Part of a small language model's weights: short convolutions, capped logits.
Each number is 500 + 50 x the weight over its row's rms, rounded and kept within 0 to 999. Layers, rows and columns count from 0. Numbers have three digits each. The size before them is the row's rms in percent of the matrix's.

# q: layer 9 attention query, 96x96, rms 0.113, rows 0-31, columns 0-95
# k: layer 9 attention key, 96x96, rms 0.115, rows 0-31, columns 0-95
q0 135:517441457540485503466502483547460479580442443589564393474530418604528484533449541527427418420487450448478491549450516472539607487471465394509441558596497470524484508513435509423467444478506557446498535617450546517479465564465476482427379495510544477486504471424487512490584519514546533493
k0 101:365487472501524469488614513504587504434434454436514478483484578488516493543476529507511446518368481423531502479514515553472551532528549451566546538482483450521423455505352523599532440550515561439461513528563562464480656444496511527441493491490574493534462450429478512484488491470534534476
q1 118:510482481538512475474532450531386467545442401563553356429531453581553448541447494443476439473527438540468521546497545449539549508539517451496497546494489470521508450515489530565436482474481568495501539584510608437435480574547465514494348438449520564475466462526544446454517526478612499478
k1 105:399549504482497490495572461498622490469421467452501481454464500526516512542476512504528397527381522458432528499538537566445532551508524470612545493512481467567469507526340469543536454504538564401462526499559558488532680470519496501450512499499555525507423460411498504483498480489483519464
q2 076:561477459569551467457574437546433501554457445548520395448524489563583467583465511503474445471489474510475490527504525450577530537519467495508451485507534536485523490506530531549452503510551508503535546591415609422373503590530485547516360442442513537427443448478527517494538538515632534523
k2 051:442556506440474449431548506535631562572501584464571543473467408521514464499487467407468399561427525435456513513554470439568473489546478483499512513525464509498411577532417534483490494468506560492561500521545523456585574526416552515445480517597556501592488497418495576471518524507463567563
q3 091:587424471518458502488492421527487512504506523439471568568463555487548567558528570555551548449440548469541507468448468520498452488440390553527552417525571609471540582478539470480518529547589478448501485536378512486364457540433499471490441434452459490425443486521428583547486512510491471518
k3 114:623482553494529493525419568479417529534547496557457503545556535544446507514548484520447608499583446546571484503447445448548486428471485500410411488521527569418530519509637503403476530492463515563525487506452512555513325549463473463525483502486455495490548483530481491458452503503469411524
q4 061:487502468445313556432403434493418443476529486515522564581413463487512511524564536532528612590499475478495566420495418553469465402417505505521569464503529512544511511463507520518501429504523533487478469546461461533542540527447489392498430500480477447562463511524439502486426443463478436491
k4 073:482600539453485532437444585617529527484588495499520492424565510512457511525577508554485524563446486455529581487466483539451570565428603509486499493457541519545419420519469490462508560601447496482515415456498520516600548493535469474519505416463588471573477466445437455483510365499516476487
q5 095:589485458501409449477435457508539519526505494423467560546470564498526519569494501571519548448517539478512454504509443502454455537506426596516480440487634525468553500428613467522488538560550456501546495489399508434441432531510528484581414465409483514426443505588475592582527551534518457540
k5 122:595416518505524503565442513454435507546499487554435485582462525493447474527481486482486554425576473556557470557460420473519418423511494485452443523547515523441575554496651506407473499473473469518531534546470448525453330531443480507523494519482437493448562479535493530522471583450474400540
q6 087:443548562435497611430527515602459398523513495566494475451484431484374520475520472536489439579456457500493503531471468547531529468515608469525475517511474401514484466439379481502548463501450562482530460541603400557521557484522489486530414499570499419571482478517495519421448456465537447514
k6 106:436473537477416647457483453518475462544495498520533498479562467454409510483474465478555428462488506474422544505503554537431443487437537485462602568487417381444453536506430504523494417510469512480464529432602424458570633522559454485489514490505507544505422541463521489529494487413564530461
q7 077:467459528510536440432565471498524492462553480469596529410538460618509487539422495503584493627415471506460539556530573463584510365450462547551482424548544534550443474591523559503504496501550585631453519549470587499472501521465530443476492476498554477457497496549453456477499510464499532489
k7 107:578537455514486361508470468494523437411540391464505529406524520531550489514431437566549447573491519447510510541494592497529426504468524565452467555476579451519523477546527539493462459472534473533407468570477553489491516460509490582468408452485455605406472526570495397455512520523529502586
q8 138:498523487515505520526484557520617546491545638507499611547525554527478493523585550571531558577525543527541492453548476582487476493459546557512461497527465549493526521543554505414555487572521419542457464434501436586577541449471519481504627609497511448546561513468444566562573518541497500562
k8 061:436478534453553478467559585483499517521479516574547461488543415668556528449483521406416541496448471521606511582411467529590564478450501513444465530584497591505518539530453537485548462440495473460567475573499545427557462467544484597530473450493536482516542484477475467441463426486442495517
q9 087:542426452530487476455485416552469452541450481538535439468526466558504512541459549522459459414461483402501445516443497497548541507436414415486451485569500579497506562483466518433498509501541525462507505619344532524443436576449451448421373454493537474425459461430490549463532518490560501500
k9 055:486499498437550504399557545444515571573499564590612536497528466599528491458482533390456470508455484431487509576413532464545583503529513496431471576527505559525443601543509513434568453536445520506585483519458557400573491494497524530491471475534551521484561530482465566472426524516420554564
q10 099:563449499493491508501494433506512497481497560471473589528478581473487569497510538597545546478442564452543455457457450528505455510414400521526499411514546663435531600445502466416581544532565464448522465524373467514405493496455472447475490426483464462434464478503438564527477487489450497544
k10 115:622462560478561516517436564481442525533608533624488537559535533556471514477562503517445597498579459541573462499452452441548488463497488499411441494496544544449570505528649530425478531504475498540541505503421488568508346518471507467538509507514470469489558520569499505476475552521466448527
q11 048:510552497466513580559492483510578505476539596553466563468455558458478598501520528535561544538419647497541478473491465569496496525443433497543536466554565582433507601469538471511602560462547465495495476544536370515570515487495506471548572492499568468443519518531462594529500479535402496561
k11 050:499474469471542440469446474560405494469554452478433465425505504510460572391569593527500560577500486428555505402452435598456433567416494466477470512459544499517671462471535526450442484516459501419435438479457502538451528491542497431499507493492569522458486474450455428434503468512489451505
q12 090:408527545481561530529525559484510490480506498573534418478543397504498465416509455440471444533546438526502516531537536491505556508522593411478482564518404407521455495543427522509492458423433557535488503511645493537600549464525471497455562555575509508593553503457570401419494463452503517471
k12 115:416539426508485497486576427511568471429457540402549529471455469467563480511440490480555386482406535449431506485567580536491498558531500517559571525497458412499468515503351499586514464476562481467458519483573497448497662474548508548456489516510527519470434522478515465533526516489556582466
q13 063:503399398502431458440435408487513505515481491458521521545429519473561502590560525571528566468455501413501494490486458521485378473442434558534528473477621530494487538465567465476487423528566492439497524566443496464456566512427468414495421447419455458504439405526489536568454491467470465540
k13 074:497477563464502485531446589555488523555518450595446517506531507551443594514615548534427610599512495452541508466417438542466493467465520449504507506486572546535584481475570522398537483576422554477545425486475496537572450454501543472525478416513554503570525446442479523485481456540410422538
q14 094:459445494488587525601535548491623538515581468546533463499586538552515545463565489495461450452528470376506463475566475483562543505589471461463491548486556418515490502506582491503502549436504505511505531435647594433485505444504451470526494507468457514534494379544541484473525428438403481507
k14 093:469503465481516502611486498398571518549448542517486532524583519428552571486523420571511479500531535414495497506554498591520461426527441473501555530457475509494439515450530504514475432509546482513467517477517627376379580451487504525480474575380462548569561501527515504523574497427420479461
q15 070:540456566501441439447517561521564567472495591455436412513574474485590493528418486494576472381543501527514597559459527520480487517485507440487475459489417563446526453555551496561494612437476473423471468463501526530533451553391539513447530555458575519473521537500552599509474487578479509426
k15 083:532562590461464485543458509559522449512503647557466456456526522463553500527367511470470496461507456481598542445499536561507469498594534389451517499523488486485432458498580457486458481470524470445443511618442483550484485574456531489505457534428543517499461533488406402506558518559485443603
q16 093:524573528591502476441458448564401429511430613509544515394513505490506490554490539499490455505488471620423511534439509426410539536475568419478538478473441555530592445445479496586500541565503565515520543512474524546437442608553488413481473513509469476499436537549516444548500547486565455477
k16 095:517604545510511429423527459461493435449438560588440507443459432456453431497476460502484473504493541547495583537444531523476511479489507557398412486517433552575352444539511547485536520575429553500589426549501454507467497609557458563484476512537576511471586468495553539451458518497479514514
q17 085:595541522502497509607572552447528472457556617484548569454517515486456578442506511526520414442458543503578489481567489397558484462400562498513491502430463521509427470566465528499569505418469412558480454513518593492518521501430483443466546441397420492450472436508501492499495494508390518503
k17 117:478599516523496383533516477450563488480490589487532526594412525488491550513433512571506398458407484459471510523572472547510527574519450540430529508582503433490402437556457547536475502568462446442428536547413603490459461473561498544503487576536541470424542534538542429506541502444455522528
q18 074:494518535477593576556553515512516408493458490512552466425500559532414474492505446467463511518487559457579443499516453507504429604448506555562460534561556412522477580474510514500433487562463484615443497553462494401472450411535498467531495366471498469419529447581502542420507559467481431497
k18 093:478459481528441546552487473431555497486539499492480568486437407513524560477495483564430485522498503492504535523554449514575419519383516538550485489445601468505482562542513557467438463481501586537553486465454434324396526380415530575462529451513398468553504461507473476476506547479510513527
q19 089:483520552514437522511472498521463429429563493508478549412396503444493455496468499572413399573472570480478551542516514475505453503400555524532501439516551451488497357509435517585495433524520619513461494583463572528482493379485512488515462519469433524530497478524547502429489541448595447438
k19 107:457506519439442493483424509433516486495492444677501531503517517518500601497498500511430395581504524478475643503512550387490504462447493548474489433527555456454507381437428571511511441494455517499541484400468549494503481408550441565505476460509489458421512517479516527461438526468546504551
q20 079:571506472428464489432431475437482504482450511510429395409481536537542495491461474517535547504570476614470457489354475451429567527387507528492467464499453437439495508546446537525515555599537467495499474476507468435490462455521499540452519459459570506385446550491428563451499553598502562472
k20 085:530480487466528563457448474591517473528459530452493460479500522608503512440494504401454442548500527571517507452497443448462509511450460585440423473577449489520437448442491504402455464553530561525520549549479476562486557456609462500612490459656522475539593481401482446456535509512479460543
q21 079:539485570470434534526567579464500520474462568479471520437548541514589595448404488429508450458582502549489483430506574474494594514509532451456498513450389522414535406529625553462573579564491492493528497479531527629517436551491486462443573488512557515507480512477499479540489460537531578501
k21 095:426465612513440551538564536438542451544463581618478414410455596471514386495505490464497493501491488502531518489537606527486483485531521438558586455536472460538445395526597513466537466486511517494463502480444508634437472570491552519515556471488418535557465520476508518453559547454496460514
q22 103:419423548440381568534452582484486587516586400497448424599541469489469568497536487446519489545549442416566527567517472575530568405575436509472520499551494421537466461553511539459514502426481564438389496461550524507457499478542520486485478544567541552483495494515520560437465488498457497481
k22 096:445536475446469543567431510453482574491507483467494583548509487565462451594541522478599454476511543430515509565556567491481530471610458472473391542464488346369510494498510460491489407457619533494458451453552503445529411490528544515506428507434488512558538503452498516486519549465517473545
q23 076:546494582509528624539554545468464493468428496528482522514490554505407468472483459499501488479462478575536331516603484471502532451485551583502492462513505428549528592488589571525537460578476475580523490508522515478532519478575458452545566412464557503389506492468399539550457525498517559569
k23 091:493431481484553496523608422490424471506490552460462470492427595577501486479510550466473458659467490489598443471600511552495538551450416608504564529517560388513543469516487509541517546561500404437488527525495500579504482572542523564490484480545481467561515436531524469545524514593522494540
q24 084:400550510555617513419540450492528483575448524459539473425523531447393491470524478536490457562408500541492542511438407508527513455497530498535516533470427563532569604548571426437508471543495502494479519520439361491510621587474514536566441545545467451548473479527495470483504572513495549481
k24 096:441526584487559407426595419544521422532512497430495569500518559507461503525529517456548424473573523601496469499484447495467514542510490416497494476387499546522512546548516456520478583505498518535524506434501393451493540567463448440455552464570553515408559556520412551516389504443563529551
q25 074:507459491450307494587415539520572486512487552595480450441570535510523562443422490553568451489592484569528454409496488467498500490571466540467478524442443415442498432516551570487463499522490435451484553447531528456463459430591435458504506542463458511557495482555523484475570482554507477513
k25 089:534502508490376540654512555497534522446493567470522574553517562443594436492432494495588474517428522514502414482487535469476409497524502512494538439481510471476432405530524488420588479506539554489515498452426494494434542394439452459450466533380520550457474516546530524468416503495510470431
q26 079:478491521494412542507529520580465400606444510495439375442435504542522521497486493445519458580483542595513439471379468454510468538490442478475482510509502426433494499452523458463467492522533560479456480545620361512483470446547441444545457543517544455418558466495463580530478430477461456519
k26 100:548554551346386481505422537472472465452440481429479521421515430460568553434426473610526428517466531557493502479449444493502460489484447537515435512521514501494510518557456466518513398617542536549526480518501399556487575482526545473495499592460511484460473478418486480433446473584510439505
q27 068:493544576621592569474596491512492489511466638458457468447533568503491497506466523535480486542435553555497419500516508478517447568479482467499533517450424629596543592494531468478558576587511482544528525497528588513442581522509531468480527512512563390503550497544509549582465485546445521496
k27 082:482549545554510499449479490573565476478482520477498427400478422432468546443488466622463400522540520492466462514536479508576555532444448456493505461465424609538333564498466490479491424524477563581554495520493543593510466522501469458512556480499445476514536511429501549523541574525536492620
q28 064:525432447340503441498448465477563594463451534502526459485474589567536455503453561436538595477475473530535438450491494532494450439503486582511551491577521482481566418479573523468473440459521407481409519470496524524593426417437506573503579563508431487458445496509516444451558523503462485485
k28 101:484408548478568537539430464410601563527547519461541506532514584553534445561519461497570597487451475570551536489452583534476592448444416527544548520499549488499454458541567532545468520582441557496508493446507571394433506395541410460489590421513496482565540484476512494499519487462488487496
q29 096:500513524385447398501329525513472506443505470509436482419472511569508416589478481475560528499486484510492517551534540469483459480460506543526471464530578452516464351503519544566468499506444458512462477484428552443685462461556534524521451486434543566490482525510504462526511556500503446501
k29 108:526493463427401376523433546529531478477464449514537542395583415558423549527520471504521481526555474488518496563499487552472450449517556476524487494551547416536483369510480527535569490431534489445537500544440528425517496388461465475485530452536498485472532441429482519351487537590511514558
q30 104:507498460441472489438411478513404473526429528485483447391477463476461503563497498438526538522510475612456501491317484461449506421516503480447552509528419442451500448489403488477459488529473539450489503451543329573516411493536499524519467560594527505473484546493475480498510531501563453473
k30 100:442480485463456544439489475390462467536452513411451415371476498537460424560485456431531546540540498618455510535381473461484516559425538487562524476528522436534558547544505520455506509497506546412502507424544320508506462507488485470447506490537538511426483503480428519529519530454546537445
q31 071:526497463513507546517525514505495474575513410537460572634476467494599520499538434470468494520585558572466504475485469506518568623534497533421450453520459524422437530487518485421511566491578587519529602543599457528367492512525465534568454561438496604513505498515483491493502471480577549526
k31 085:547589553450462551498473436526548499393465384556465504491479468432499527456569511548371508582484543511448557459503417487544478551528509422466507517481514536486531555508491430493498535481569516522509463597575475470506435455544514486475455609515453543529430537543441459473409436614542443442